config = dict(
    d_model=128,
    n_kv_head=2,
    head_dim=32,
    vocab_size=2048,
    norm_place='pre',
    parallel_block=False,
    init_std_qkv=0.0159,
    init_std_up=0.0159,
    init_std_down=0.0159,
    lr_head=0.00543,
    grad_clip=0.5,
    decay_shape='linear',
)
Each number is 128 + 24 x the weight over its row's rms, rounded and kept within 0 to 255. Layers, rows and columns count from 0. The size above them is the row's rms in percent of the matrix's.

# layer 5 MLP down, 128x512, rms 0.0327, rows 0-104, columns 256-319
size [ 97  99  99  94 102 100  99 105 101 105  93 100  96  96 104  99  93  96 100 111 102  93  99 104 103 104 106 105 103 101  98 100 105  97  98 103  99 101 103 102 102  90  98 102 107  95 101  94  98  95 110 106 105 100 100  97  91  94  91  96 103  96  98 101  98 102  96 100 104  95 102  98 102  94  94 103  96  95 103  98 101  95 103 101 102 102 101 103 101 102  96 104 104 100 107  97 104  99  91 109  94 100 102 103 101]
[[134 116 135 105 160 164 117 138 142 128 134 134  69 155 162 138 162 126 111 140 141 143 135 123 122 152 133 125 154  91 138 139 124 122 149 142 127 106  97 113 164  64 131 105 126 129 150 100 129 166 135  73  78 126 124 110 118 124 134 107 131 158 137 146]
 [116 124 166 120 117 172 120 127 133 119 113 102 102  88 145 127 117 140 130 123 137 115 116 104 149 100 142  91 119 152 107  92 123 109 123 152 106 132 152 108 132 132 120 107 120 138  97 151 126 114 100 172 153 101  85  92 122  99 111 143 129 127 136 139]
 [144 125 152 138 106 137 113 153 116 114 167  77 129 122 133 122 121 123 101 149 136 101 122  92 160 111 113 176 124 121 115  79 127 131 135 115  88 129 146 132 114 159 131  78  98 135 145 122 129 110  89 152 174 128 152 145 137 144  93  91 122 163 135 114]
 [157 151 140 143 157 145  93 127  92 120 147 118  82 120 114 128 141 159 141 102 126 157 120 104 140 128 131 122 109 118 132  68 144 160 116 126 105 120 145  87 152  96 103 161 134 140 155 153 154 133  94 133 129 117 119  98  75  85 125  86 188 121  74 128]
 [135 115 109 139 162 142 114 112 141 108  71 101 137 111 142 131 153 113 139  86 172 126 129 120 109 116  96 180 112 133  58 136 120 112 135  97  95  93 140  79  94  92 156 117 137 152 106 107 129 126 108 147 139 105 131 121 157 118 175 101 131 190 129  94]
 [ 99 175 105 149  95 104 118 153 130  89 117 125 131 107 158 160 130  78  59 127 106 113 134 118 157 113 146 140 119 145  96 115 135 140 135 121  76  93 182 137 168 120 123 136 154 158 137 127 149 130 101 112 141 155 109  99 105 154  99 136 111 128 109 147]
 [173  60 114 127 106 132  86 127 130 144 132 120 114 116 149  81 134 113 165 127 142 100 124 143 148 177 123 153 107 120 142 170  82  93 149  85 109 114 129 142  91 127 135 137 144 131 107 154 122 101 115 120  95 128 143 136 140 144  91 166 111 146 157 117]
 [121 171 106 109 156 143 164 130 120 133 149  59 142 137  88  84 119 115 105  75 129 122 150 138 163 149 140 145 113 145 127 160 120 130 134 136  81 110 127 130  91 138  72 131 144 118 161 149  89 167 129 112 134 130 129 137 111 158  90 118 124 121 120 109]
 [ 87  62 162 138 211 142 165 137 115 151 107 146 140 179 159 115 125 120 160  92 104 137 127 117 114 135 141 101  90 140 114 125 140 112 120 159 126 147 181 107 132 109 134 105 163 140 128  99  92 150  99 154 114 114 159  94 136 121 172 138 149 117 148 130]
 [ 99 129 143  60 102 161 140 119 173 123 148  97 161 154 152 138 167 119 100 132 130 135 126  94 133 133 102 125  62 150 143 120 133  90 115 134 134 171 124 134  88 138 128 150 152 126 152 136 175 108 174  97 108 144 179 134 182 148 149 144 137 109 141 107]
 [ 61 128 138  95 163 144 108 108 113 138 144 122 189 172 123 128 128 114  93 125  88 169 156 113 140 109 118 132 143 119 143 101 118 143 152 163 165 116 121 133 121 156 122  78 100 125 155 127 151 104 167 165 152 136 106 144 112 139 138 153 143 113 113  99]
 [164 122 108 125 123 123 111 109 105 124 137 159  69 117 169 118 119 154 135 119 158 120 161 126 184 120 141 102 153 144 143 127  96 118 136 116 119 122 144 119 128 131 116 144 124 120 137 109 136 156 133 122 148 138 120 134  96 131  69 141 161 135 100 113]
 [134  85 143  83 119 123 136 154 142 105 148 148  73 155 155 134 158 124 124 131  90 152 109 123 148 147 167  65 113 163 134 144 147 116 108 125 143 102 123 129 125 114 137 127 110 138 179 139 183 156 109  60 154 150 124 131 101 144 117 109 164 109 112 187]
 [128 115 136 121 148  99 108  44  94 137 127 128  72  99 114 142  82 140 137  83 114 145 120 104 172 136 109 151 122 162 135 115 134 144 175 108  83 103 101 147  91  93 127 157 127 121 135 137 112 155 158  94 120 146 129 125  72 114 109 117 119 135 120 123]
 [110 128 112 170 105  97 136 147  83 150 103 180 112 105 143 149 115 180 137 138 146 130 153 136  86 100 147 137 117 164 124 143 115 127 108 129 175 110 125 145 116 108 127  98 123 116 114 158 125  99 155 174 156 134 111 110 119 115 120  82 123 149 134 132]
 [130 146 137 115 106  94 125 145  89 135 118 181 141 113 119 150 104 133 113 147 141 178 147  93 132 116 138 135 103  97 138 109 113 112 149 102  88 117  88 128 164 145  96 138 130  87 136  84  90 100 143 104 118 129 143 162 114 113 133 160 141 106 109 130]
 [ 92 151  73 160 128  96 123 119 124 114 111 140 131 113 106  77 115 166 168 134 155 148 125 139 110 107 133 154 171  97  90 172  92 127 138 110 132  83 138 124 144 165 125 174 103 135 105 103 143 151 127 124 134 148 173 127  83 130 121  98 127 111  80 117]
 [128  91 132 103 147 121 116 114  74 173 126 144 138 112 198 166 162 142  86 104 143 124 111 105 141 130  84 131 169 138 131 128 106 124 149  95 147 141 140 108 136 194 143 110 137 156 126 140  67 140 105 132 108  96  97 118 119 161  93 152 132 122 165 130]
 [114 116 118 147 118 111 134 115 197 115 130 137 135 119 155 150 149 158 106 120 138 105 129 135 112 136 126 127 134 105 114 136 157 170 115 104 158 140 103 100 112 121 112 133 161  96 158 139 129 124 141 133 136 121  82 101 136 125 151 138 159  91 158 170]
 [169 140 110 127 102 147 111 108 129 114 118 166 139  87  95 111 153 132 155  93 116 143 110 133 119 157 134  81 123 132 105  89 110 145 132 139 140 108 136 181  99  99 126 116 113 125 140 144 150 101 115 152 142 128 145 104 160 106 128  77  81 176  90  67]
 [114 122 109 132 154 116 132 126  99 107 113 142 107 171 138  92 157 105 142 108  58 149  90 110 127 153 101 114 117 156 128 108 121 154 144  91 116 111  89 156 130 127 124 135 102 146 138 101 119 112  82 122 118 132 152 134  88  95 130 147 127 133 127 154]
 [135 125 124 144  48 123 160  81 124 159 145 149 111  46 163 147 101 146 142 159 152 108 138 117  90 140 124 141 154 138 122 133 115 131 128 132 141  97 158 127 150 122 131 132 124 116 125 120 120 109 128 142 126 166  97 137 110 146 123 156 157 112  96  72]
 [135 156 136 129 155 121 152 134 118 162 141 139  72  72 132 110 147 127 103 126  99 149 118 140 113 182 127 121 137 127 131 121 153 149 149 172 143 119 104 134 121 137 124 122 115 133 104 137 122 145 115  85 130 100  88 143 151 111 151 141 166 125  82 176]
 [149 128 149 127 132 130 115 123 150 119 145  99 118 138 161 125 137 145 137  90 153 136 136 161 107 170  96 120 105 113 106 148 127 135 125 165 125 110 109  91  76 104 135 150 112  84 120  96 155 155 146 150  99 163 151 138 128 131 183 126 179 145 107 123]
 [112 121 166  84 100 146 145  99 109 120 176 133 143 135  96 148 127 136 115 122  90 132 103  95 192 131 138 148 139 132 161  98 129 187 138 143 125 122 142 126 131 149 127 129 132 109 156 107 114  98 147 124 124 124  96 204 158 131 142 124 154  71 121 143]
 [ 85 118 143 134 128  95 155 145 145 115 134  89  95 139 180 100 116 114  89 107 149 134  88 102 113 132 141  95  96 164 130 147 135 159 135 125  93 118 115 150 103 118  90  99 152 162 124 142 126 110 165 132 151 154 122 154 135 146  85 167  87 139 122 120]
 [ 91 152 119 109  94 127 106 157 130  83 106 132 125 164 144 131 148 122  69 149 173 155 137 140  96 145 177 161 123 134 170 143 102 162 142 137  77 137 108 114 130 133 120 174 151 148 156 131 115 141 159 177 136 134 117 100 133 121 140 150 130 120 150 117]
 [145 161 114 113 131 152 157 160 160 129 119 124 164 129 139 130 117 146 153 104 110  90 134 121 161  66 138 147 144 114 129 128  85  78 150 158 100 169 119  99 128 101 173 139 143 121 145 150 143 124 117 168 145 135  99 105 114 112 126 127 133 107 168 158]
 [139 130 119 121  89 119 153  98  84 180 105 103 181 111 110 155 111 143 167 107 147 148 114 141 167 114 124 113 131 147 158 126 156 129 177 122 174 107 113 135 156 104 110 114 109 107 152 111 147  98 140 156 107  99  82 134 126  88 139 113 122 115 128 137]
 [117 147 143 162 158 182 142 104 121 101 139  69 213 139 145 161  73 139 149  92 136 149 173 148 112 127  77 127 180 155  87 119 123 125  99 144 118 143 116 165 109  87 137 128 100 108 135 117 163 139 102 107 145 170 122 118 112 156 157 108 184 120 107 147]
 [101 156 121 124 152 135 111 132 136 115 140 176 141 122 153 137 143 151 115 132  95 128 148 137 111 154 121 128 160 147 113 130 112 151 114 136 103 121 151 161 146 131 135 132 112 136 120 143  87 167  74 130 145  83 105 149 143 133 133 149 161 141 136 115]
 [111 131 124 143  94  93 126 180 164  98 106 142 138 148 105 144 109 107 162 183 126  77 100  91 118 134  99 127 139 112 119 130  77 136 161 198 153 152  92 131 178 118 146 126 128 139 125 132 102 114 150 121 112 106 197  60 133 125 115 115 143 140 126 109]
 [113 162  96 144  88 135 155 132 151 156 101 125 146 129  89 173 133 166 134 130 129 119 140 171 116 120 125 114 151 131 116 105 141 109 129 181 137 156 132 161 157 154 153 118 127 111 127 143 143 147  98 151 132 131 141  89 126 133 122 100 173 108 150  63]
 [117 121 116 135 137 148 147 181 115 128 139  86 128  82 138 137 143 155 121 160 142 111 137 120 136 176 111 125 145 125 126 142 145 111 137 121 139 105 126 138 105 144 124 119  74 127 119 136 122 112 118 127 183 150 139 118 122 117 125 117 170 130  94 140]
 [100  75 104 156 118 128 143 106 166 151 109 105 176 103 113 136 161 135 130 143 142 131  96 114 150  78 115 113 139 106  83 123 149 174  89 137 167 160 138 127  92 153 133 130 116 163 163 147 105 168 123 107 139 157 185 194 150 153  88 132 128 110 129 127]
 [109 165 151 111 147 115 153 121 134 162 100 149 119 123 128 126 122 102  78 133 129 104 163 123 124 163  95 114 117 139 155 153 122 122 108 159  97 168 134 104 117 112 119  97 123 151 107 109 137 122 144 106  86 106  77 165 149 161 155 123 107 126 139 146]
 [117 122 131 172 175  86 148 102 168 136 126 118 138 174  86 155 125 175 131 111 148 129 181 149 132 126 168 119 109 133 111 164 117 133 133  79 135 151  85 112  65 106 142  99 145  97 118 121 120 154 160  92 116 142 119 156 137 103 139 141 120 128  66 116]
 [132 121 129 118 100 144 118 115 159 129 137  85 103  60  89 115 164 108 108 178 127 118 114  93 130  99 127 145 117 108 144 101 114 130 118 131 128 149 132 161 175 115 121  93 122 137 134 141 162 119 164 154 137 116 132 123  88 110 116 126 148 132 111 139]
 [ 92 147 133 112 133 139 105 112 101 124 125 121 154 125  95 129  75  78 145 116 152 106 125 135 128 115 130 174 161 133 139 158 108  96 146  97 134 142 118 138 145 100 127 159 142  59  92 150 166 102 131 135  86 132 114 113 136  91 146  99 128 169 110 109]
 [150 116 144 116 144  91 145 121  95 128 111 120 157 171 124  76 105  73 109 166 129 175 116 121 140 119 126 131 101 163 165 137 148 145 130 104 141 136 128 148 163 122 108 102 152 156 100 142 137 111 108 125 118  81 103 134 140 125 154 116  74 120 137 121]
 [192 127 150 180 143 137 130 124 125 119 116 132  94 113 135 137 108 142 139 107 173 109 135 143 145 131 133 138 140 108 109 116 133 131  94  92 147 114 131 106 134 150 120 100 132 142 120 175 108 122 106 114 180 120 112 160 183  89 129 137 128 123  85 102]
 [125 128 116  86 133  97  88 108 114  75 154 158 106 139 102 147  95 158 117 112 145 114 144 154 124 126 145 117 129 133 114 171 159 152 125 131 113 133 147 122  63 134 143 179 146 136 147 153 127  95 122 101 117  95 138 171 135 184 117 152 153  73 124 116]
 [146 121  99 106 106 134 104 135 120 156 138 126 110 161 125 116 157 102 110  87 131 102 124 118 124 113 149  86 124  83  85 131 182 139 183 104 125 123 105 129 122 133 152  87 110 128 100 106  99 139 151 114 146 105 135  65 184 149  82 117 131  91 106 149]
 [124 143 132  97 128 142 123 122 152 145 124 110 117 162 104 164 125 100  98 150 114  65 138 164 133  98 169 135 119 144 115 123 167 125 137 157 111 145 100 162 107 115 151  99 192 154 114 143 131 117 107 147 111 122 113 148 161 158 133 153 105 111 141 126]
 [122  78 109 146 147 173  89 132 167 104  95 184 126 140 128 126 115 138 113 105 148 110 109 162 153  83 116 130  75 125 119  75  85  82 114 125 133 138 134  87 163 140 137 126 109 144 104 110 134 141 151 159 137 145 117 141 182 149 122 116 119 114  90 148]
 [136 164 118 131 136 117 144  83 133 134 128 146 160  97  97 112 153  96 134 150 150 116 104  89  88 112 184 132 197 129 153 131 180 107 154  84 152 173 104 154 146 114 127 148 116 108 122 112 127 149 142 100 103 107 121 138 148 135 121 137 168 129 123 165]
 [172 130 126 120 117 122 176 118 147 107 124 135 123 140 140 150 148 121 164 121 150 110 139 152  93 147  97 155 167 155 100 119 110 139 142 137 145 139 147 134 129 130 116 143 178 129 126 161  98 104  65 150 101 159 153 141 142 117 154 138 154 117 131  79]
 [167 147 122 139 141 133  88 143 120 137 124 123 115 151 107 121 106 115 135 101  96 191 120 145 122 132 102 127 138 154 140 118 114 113 132 141 118 134  98 133 107 128 122 141 131 131  68 115 160 162 134 135 164 118 103 133 136 127 146  88 145 119 118 131]
 [148 137 124 132 132 136 122 116 152 131 137 108 135  96 145  68 129 147 166  87 142 172 131 137 103 110 123 115 141  83 174 165 125 138 101 153 136 131 117 134 172 152 122 144 128  91  96 141 134 113 130 122 117 115 132 104 132 121 136  49 114 122 166 168]
 [155 105 134 135 179 121 115  65 103 129 136 160 159 133 169 125 126 110 116 125 103 151 178 133 152 137 127 175 138 119 147 132 117 102  90 125 100  87 129 166 123 130 134 142 123 155 139 163 163 158 138 120 118 146  99 117 118 157 129 148 151 152 138 140]
 [136 158 137 126 140 168  98 114 135 138 121 108 132 128 184 128 159  98 141 107 117 115 144 140 142  69 138 135 159 193 152 114 135 170 141 168 137  82 156 132 140 132  95 101  96 126 102 105 117 134 145  89 125 121 154 142 130 150 166  98 123 156 159  64]
 [129 144 154 120  96 144 131 151 106 127 124 125 124 156 150 161 147 163 106 123 137 182 133  94 131 128 120 143 147 130 153 133 114 126  77 122 103 104 122  86 113 156 153 135 120  84 106 162 140 134 114 108 149 115 135  95  97 142 112 121 163 130 124 109]
 [122 107  83 114 122 131 163 179 134 124 105 145 159 144  99 167  80  85 124 165 144 108 148 144 118 145 114 114 160 123 114  81 131  96 156  84 118 151 156  99 104 137 144 151  97 135 116 122 147 141 111 153 132 135 126 157 131  96 141 145 121 122 138 112]
 [129 111 107 121 107 113 146 115 142 103  94 168 125 134 178  93 106 158 123 176  90 141 108 111 125 100 102 119 144 132  79 158 123 148 156 149 163 142 157 124 118 147 145 117  98 119 109 123 143 141 100 159 129 181 135 108 106  97 142 115 120 110 141  97]
 [111 150 126 104 119 134 110 122 143 127 106 136 120 120  89  95 169  95 135 184  99  95  69 140 160 146 126 109 134 164 126 148 144 128  94 175 178 122 117 119 170  97 124 153 154 123 139 130 165 139 148  96 103 141 126 166 108 150 113 114 142 117  95 106]
 [160 110 140 104 135 109 148 154 124 118 125 148 114  61 117 138 123 124 171 116 121 118 133 162 119  86 100 108 131 114  82 132 137 110 124 102 115 128  97 182 148 121 130 135 134 129 128 115 100 145 155 128  98 174 169 127 147 140 120 115 148 149 118 144]
 [ 91 120  73 136 133 114 131 138 122  83 154 112 163 110  82 142 123 122 116 143 186 120  92 149 121  97 103 139 156 119  96 101 156 125 129 107 126 117 101 116 107 136  83 127 140 144 129 163  83 168 167 141 137 153 120 127 148 136 144 129  83 138 138 159]
 [147 134 106 134 189 174 112 133  90  99 115 131 129 128  92 101 131 137  89 131 136 144 128 126 128  95 113 155 146 159 114 175 140  95 120 140  89 107 104 126 144 124 158 145 124 124 130 139  97 188 114 100 114 117 110 124 101 119 106 156 141 146  90 134]
 [180 120 122 110 178  83 110 110 183 153 106 139 113 173 112 121 116  97 127 136  84 138 135 118 128 105 126 155 160 113 156 143 125 118 132 113 170 135 101 120 132 137 150 186 164  83 108 113 124 135 174 105 151 112 114 108 158 129 107 101 104  85 117 144]
 [156 138  96 101 160 125 146 128  76 123 131 122 117 141 201 118 110 112 127 106 106 131 123 114 150 173  98  61  81 129 115 113 110 161 164 101 141 145 116 120  94  87 120 140 138 133 149 133 168 140 127 185 109 129 138 127 120 120 141 168  99 159 152  92]
 [153 141 169  95 135 131 180 141 143 117  99 116  82 109 155 103 141 157 150 149 109 106 117 109 116 195 171 185 136 116 137 141 133 141 155 123 158 131 152 108  99  90 126  93  92  85 159 139 147 147 113 148 156 173 131 130 106 132 146  99 125 119 108 124]
 [132 129 122 126 150  84 123 143 111 128 157 116 113 111 127 120 107 151 169 174 107 102 139 100 104 140 127  92  93 176 107 173  86 105  94 112 151 151 139 117 135 130 132 134 110  90 176 135 104 113 151 197  98 104 141 127 124 119 125 140 117 127 107 149]
 [109 138 136 114 136 130 144 141 127  54 133 156 146 148 116 174 143 111 119 115  85 155  98 111 128 178  96  82  96 136 142  99 147 131  94 143 112 132  95 123 123 120 137 185 114 143 135  94 158 142  88 121 116 153 188 139 172 158 121 118 124 137 132 153]
 [132 100 119 143 129 147 122 113 120  87 166 103  62 147 159 116 108 151 129 104 142 125 154 116 139 134  99 162  89 152 124 125 148 150  91 137 100 127  80 141  66 114 170 128 135 108 164 123 133 177 123 102 157 112 110 124 132 151 129 103 120 122 123 138]
 [123 156 119 157 125 160 128 159 146 140 168 162 147 162 137 122 117 114 149 189 146 118 137 106  91 117 152 141 133 125 134 106 109 147 110 137 134  92 164 124 143 135 130 168  91 127 168 127 159 191 118  45 118  89 146 164  99 148 119 195 118 116 115 117]
 [126 180 148  85 128 116 122 171 170 170 131  93 139 122 103 137 165 142  85  99 163 174 110 160 114 157 153 123 122 146 108 164 132 162  96 123 123 189 130 100 106 133 138 141 140  77 128 156 158 142  86 108 158 103 122 164 134 119 105 124 131 118 160 109]
 [104 129 131 119 172 125 144  87 115 122 141 118 151 143  78 123 101 129 161 101 141 136 106 141 156 134 106 105 154 124 131 151 137 105 108 106 156 165 158 125 105 155  97 133 124 117 109 134  75 138  95 141 169 147  95 138 109 125 174 153 140 137 122 118]
 [161 104 120 126 112 128  79 137 121 135 126 119 171 105 142 132 138 161 104 135 126 106 140 156 150 120 128 176 136 142  79 165 126 132 123 123 106 106 123 109 124 135 125  92 133 136 131 148 118 103  76 165 116 139 111  84  74 136 144 119 104 136 136 141]
 [129 119 134 120 167 130 157 147 132 168 121 105 134  86 103 111 105 111 158  82 144 127 108 121 155 146 148 173 121 109 105  92 112 170 105 162  99 122 138 135 132 123  75 122 166 181 112 116 102 114 116 139 134 131 122 107 121 120 162 111 112 149 153 130]
 [ 90 107 144 122 149 116 158  82 108 137 129 148 114 128 120 107 151 104  92 130 117  71 138 143 151 117 124 123 120 115 113 109 125 118 185 141  88 168  82 121  88  94 130  83  68 182  99 140 125 129 155 156 121 142  99 150 168 119 112 137  75 153 162 129]
 [119 146 132 132  81 129 127 181 133 119 109 133  97 138 134 129 131 131 135 113 161  91 145 117  96 111 158 111  59 101  89 114 144 131 162 149 157 158 122 120 112 157  57 112  86 110 159 121 141 130 133  92  96 142 141 144  86 113 157 167  84 147 168 123]
 [128 155 106 155 140 116 176 107 168 137  98 101 126 131 156 147 108 115 123  46 171 160 131 105 102  99 146 124 128  81 134 123 111 119 133 135 108 172 134 109  98 138 141 142 106 119 118 125 125  95  88 149 139 107 113 117 158 110 141 130 109 129 140 143]
 [137 163 132  94  92 132 135  95 118 143 113 128 188 133  91 124 146 158 140 147 121 120 144 162 113 145 130 137 182 135 156 100 147 120 129  89  83 165 151 143 144 122 143 125 170 136 152 149 113  94 129 146 170  88  90 110 114 139 166 134 127 142 137 147]
 [157 119 145 127 125 100 154 147 136 125 133 118 112 134 116  98 107 151 106 176 139 160 135 157 104 105 108 167 164 151 123 131 125 148  85 122 110 102 146 105 163 137 147 161 134  77 133 127 163 159 116 129  96 121 122 135 145 125 150 157 108 131 131 161]
 [123 102 118 155 118 104  92 122 147 167 129 120  97 155 112 109  97 116 166 114 135 153 107 145 122 117 114  86 101 139 174  97 148  93 136 120 119 117 107  83 124 146 112 107 100 152 147  91 140 151 115  81  98  99 102 140 117 133 115 144 107 140 113 134]
 [119 132 123 137 107 123 144 133 144 162 145 126 149 146 140 147 151 132 119  77 169 132 114 132 120 139 127 146  83 119 153 107 171 131 120 120  85 228 129 123 131 159 153 185 127 146 128 125  92 151 116 105 127 100 110 156 125 141 155 154 113 173 136 133]
 [125 135 114 161 154 134 118 160 123 159 129 142 173 112  85 104 118 160 174 102 156 118 105 108 134 114  93 143 122 131 119 170 133 115  86 160 127 156 127 126 137 109  95  93 149 102 123 140 132  96 135 184 166 132 135 125 113 129 127 104 114 106 185 101]
 [135 140 169 149 135 156 127 124 138 110 172 146 159 142 106  99 129 118 114 104 117 117 138 168 138 104 132 145 111 139  88 204 106  89 117 149 172 154 167 136 132 110 120 145 108 134 126 124 104 130 138 132 134 129 121 126 154 104 123  91 140  80 114 128]
 [135 115 149 177  99 100 132 126  74  84 128 118 122 107 144 140  63 127 123 125  80  97 177  94 111 131  78 143  90 122 111 138 105 107 149 146 152 121 140 143 126 157 110 161 112 119 109 139 117  86 167 167 148 127 151 107 121 124 108 150 135 166 131 166]
 [162 117 133 162  91 141 133 154 155 144 148 125 169 103 127 102 139 129 186 200 105 105 120 106 131 135 144 121 110  77 179 144 169 102 124  91 135 157 130 165 116 102 124 113 140 107 138 187 121 100 116 150 149 121 157 114 127  80 134 129 118 145 128 146]
 [ 96 110 138 130 127 108  73 116 180 100  95 138 147 135 105 143 138 116 113 146 126 111 126 151 162 165 144 150 137 147  73 102 148 140 133 135 130 110 104 145  87 158 105 136 152 134 162 100 148 133 147 151 163 117  97 159 108 106 152 149 126 123 183 133]
 [109 118 133 147 150 138 100 131 109 115 160 138 140  90 129 124 151 130 137 115  70 148 102 119 128 127 167 135 127 132 138 144 157 135  79 124  94 118 147 178 169 154 114 154 116 136 148 158 120 120 108 159 121 120 156 120 148 140 132  81 131 126 125 105]
 [145 128 136 133 142 162 127 162  84 123 120 145 107  82 201 117 153 161 125 162 139  96 141 126 123 124 151 105 110 156 134 141 182 133 125 112  97 108 139 141 153 138 107 125 141 161 176 146 118  96 129 159 142 151 128  96 137 135 145 116 108 119 111 148]
 [127 132 128  97 157  86 109  84 123 149 110 122  98 120 179 142 111 123 135 125 147 119 129 109 155 154 112 133 140 103 128 117 152 114 164 136 111 108 153 107 114 103 129  96 154 110 106 138 173 155 143 109 149 104  95  94 137 154 127 117 114 136 146 104]
 [118 111 146 140 142 117 122 104  96 114 148 122 117 145 125 118 130 127 111  89  70 143 132  88 105 107 166 105 150 129 133 130 135 126 144 110 109 135 114 141 119  84 122 136 132 102 108 126 107 115 135 108 126 165 121 113 108 156 138 130 106 103 138 159]
 [135 121 156 161 111  95 104 135 131  99 106  80 136 109 138 129 101 129 140 130  69 133 117 102 159 139 117 177 113 111 134 127 116 124 146 135 128 120 139 157  86 140 117 149 131  88 120 134 153 128 180  78 140  84 134 115  93 129 149  92 103 123 143 126]
 [108 144 129 112  81 139 155 117  89 151 139 106 127 166 138 157 146  98  74 134 131 131 103 172 164  94 116 121  78 186 111 131 139 147 122 156 109  94 177 133 147 136 132 105 116 157 149  97 138 152 122 118  76 132 154 126  89 167 155 154 149 142 108 116]
 [ 92 104 131 100 115 119 131 106 111 150 128 138 108 159 115 182 122 115 103 178 113 147  99 132  85 121 117 101 103 143 194 104 117 125 148 141 124 151 133 167 145 116 137 168 170 117 111 138 120 103 137  99  80 112 111 128 128 129 126 145 122 155 129 118]
 [159 153  54  95 159 161  89 110 163 146 110 138  91 154 121 174 116 132  94 112 106 149 141 168 142  95 142  92 162 116 116 151 171 176 153 121 143 112 110 135 100 151 146 141 133 133  86 140 140 101 110 117 101  98 116 152 142 149  56 134 134 114  77 101]
 [146 124 149 102 149 155 128 110 169 119 135 150  97 149 134 143 121 135 127 115 130 158 112 122 122 182 116 132 127 129 148 127 117 149 118 111 191 124 131  96 168 141 127 150 112 123 112 111 114  96 158 188 142 137 110 102 104 103 144 143 140 108 125 139]
 [131 135 103 120 106  98 120 174 130 138 142 113 117 115 151 130  92  78 149 130 132 147 117 113 118  97 156 112 106 116 131 140 132 121 134 130 125 114 152 108 122 145 135 139 143 152 111 102 108 121 134 116 121 119 143 142 122 105 133 127 113 113 134 184]
 [133 126 131  99 117 144 118 168 123  95 124 156 181 183 108 139 164  78 128 201 121 107 130  96 113  93 139 117 154 100 123 122 113  87 134 110 132  92 148 147 133 163 157  88 138 108 143 121 163 133 136  91 100 150 154 149 152 109 136 124 121 140 117 139]
 [118  99 139 153 129 153 140 128 132 151 141 127 114 104  81  79 167  66 132  99 108 124 120 167 161 159 109 106 131 111  78 114 103 135 127 132 130 122 112 107 144  93 137 108 150 141 113 119 125 126 129 117 116 143 144 131 145  99  90 160  89 133  77 109]
 [ 67 143 130 121 132 107 141 153 150 157 143 195 151 162 120 171  87 109  99 141 156 136 119 121 126 122 154 105 126 110 136 146 127 106 158 139 163 161 102 114 149 107 122  95  89 130 113  94 117 127 159 132 162 104 103 100 143 134  86 126  92 114 199 145]
 [131 105 139  79 135 140  97 102  87 147 153  50 101 147 104 116  99  98 126 142 132 140 138 116 132 145  92 126 109 121 141  82 162 138 129 117 125 133 101 138 133 140 124 107  91 141 114 115 145 113 140 119 124  97 144 142 165 152 111 129 106 150 122 107]
 [150 104 136 129 163 144 150 160 128 125 141 138 134 122 121 134 144 123 103 169  97 113 145 166 139 150 129 114 132 175 181 136 121 107 102 109 111 104 170 122 135 154 137 121 157 145  94 140 121 130 128 166 111 132 119 131 143 119 124  92 122 113 186 142]
 [129 116 167 133  95 133 160 115 128 125 135 139 147  86 141 155 118 118 150 116 186 108 143 154 118 160 134 122 114 111 147 132 150 131 137 141 138 156 126 152 182 122 113 128 158 106 138 102 122 144 100 136 117 142 123 118 129 127 123 124 110 130 151 183]
 [130 130 152 151 167 126 105 134  95 105 170 160 136 119  96 139 154 166  85 175 178 106 102 135  75 143 134 144 152 155 145 122 100 129 121 108 189 143 120  98 113 147 172 102 137  98 165  99 144 125 148 109 113  65 109 146 104 142 116 133 154  69 167  96]
 [165 105 132 121 135 152 104 117 149  83 133 123 154 130  95 117 107  97  94 162 124 126 109 101  85 135 143 120 134 130 177 155 156 156  91  99 141  99 129 152 137 123 121 120 157 168 140 111 125 146 103 101 115 159 148 123 123 133 142 150 113 124 151 128]
 [142 146 135 125 139 140  55 100 102 150 126 150  96 116 146  99 172 173 135  73 134 112 129 181 147 115 124 124 127 121 103 165 110 133 130 148 157 141 149 141 155 165 126 157 167 121  95  84 135 158 116 168  94 180 128  82  96 126 158 100 131 120 110 161]
 [107 158 134 131  94 140 154 163 103 146 101 134 117 135 143 145 153 120 144 109 168  84 144 154 153 116 123 134  97 111 165 121 155 128 124 120 140 158 111 125 128 170 109 149 118 168 162 122 120 116 168 144  80  95 124 174 113 118 169  93 134  99 142 132]
 [152 136 150 120 124 119 154 113 167 126 157 167 183 140 117 126 139 126 110 131 154 122 136 142 125 158 116 150 138 126 156 143 125 146 110 126 169 117 119 112 162 119 147 122 146 113 128 145 101 112 126 153 121 173 143 141 131 101 152 133 130 127 142 138]
 [ 75 129 133 142 116 135 165 106 115 114  79 164 143 181 128 111 134 111 155 142 145 101 130 130 144 123 104  83 131 115 133 119 121 102 134 148 137 148 127 126 135 154 142  68 112 124 107 115 143 114 136 128  96 133 137 121 116 159 104 128 119 148 157 104]
 [170 157  92 152 102 101 131 157 118 156 174 176 141  96  93 140 106 163 176 156 158 118 102 112 105 170 142 158 136 159 146 138 130 150 112 144 154 116 182 167 159 128 103 107 127 111 140 141 107 108 106 115  94 148 115  73 109 108 139 156 136 159 127 114]
 [155 129 133 159 112 123 162  92 148 111 167 128 177 110  98 146 146 130 147 103 141 114 144  94 137 111  94 172 146 106 167 124 147 132 134 103 185 132 111 142 147 149 156 149 125 143 152 137 124 158 144 136 139 160 164 135 117  98 131 166 143 158 109 170]]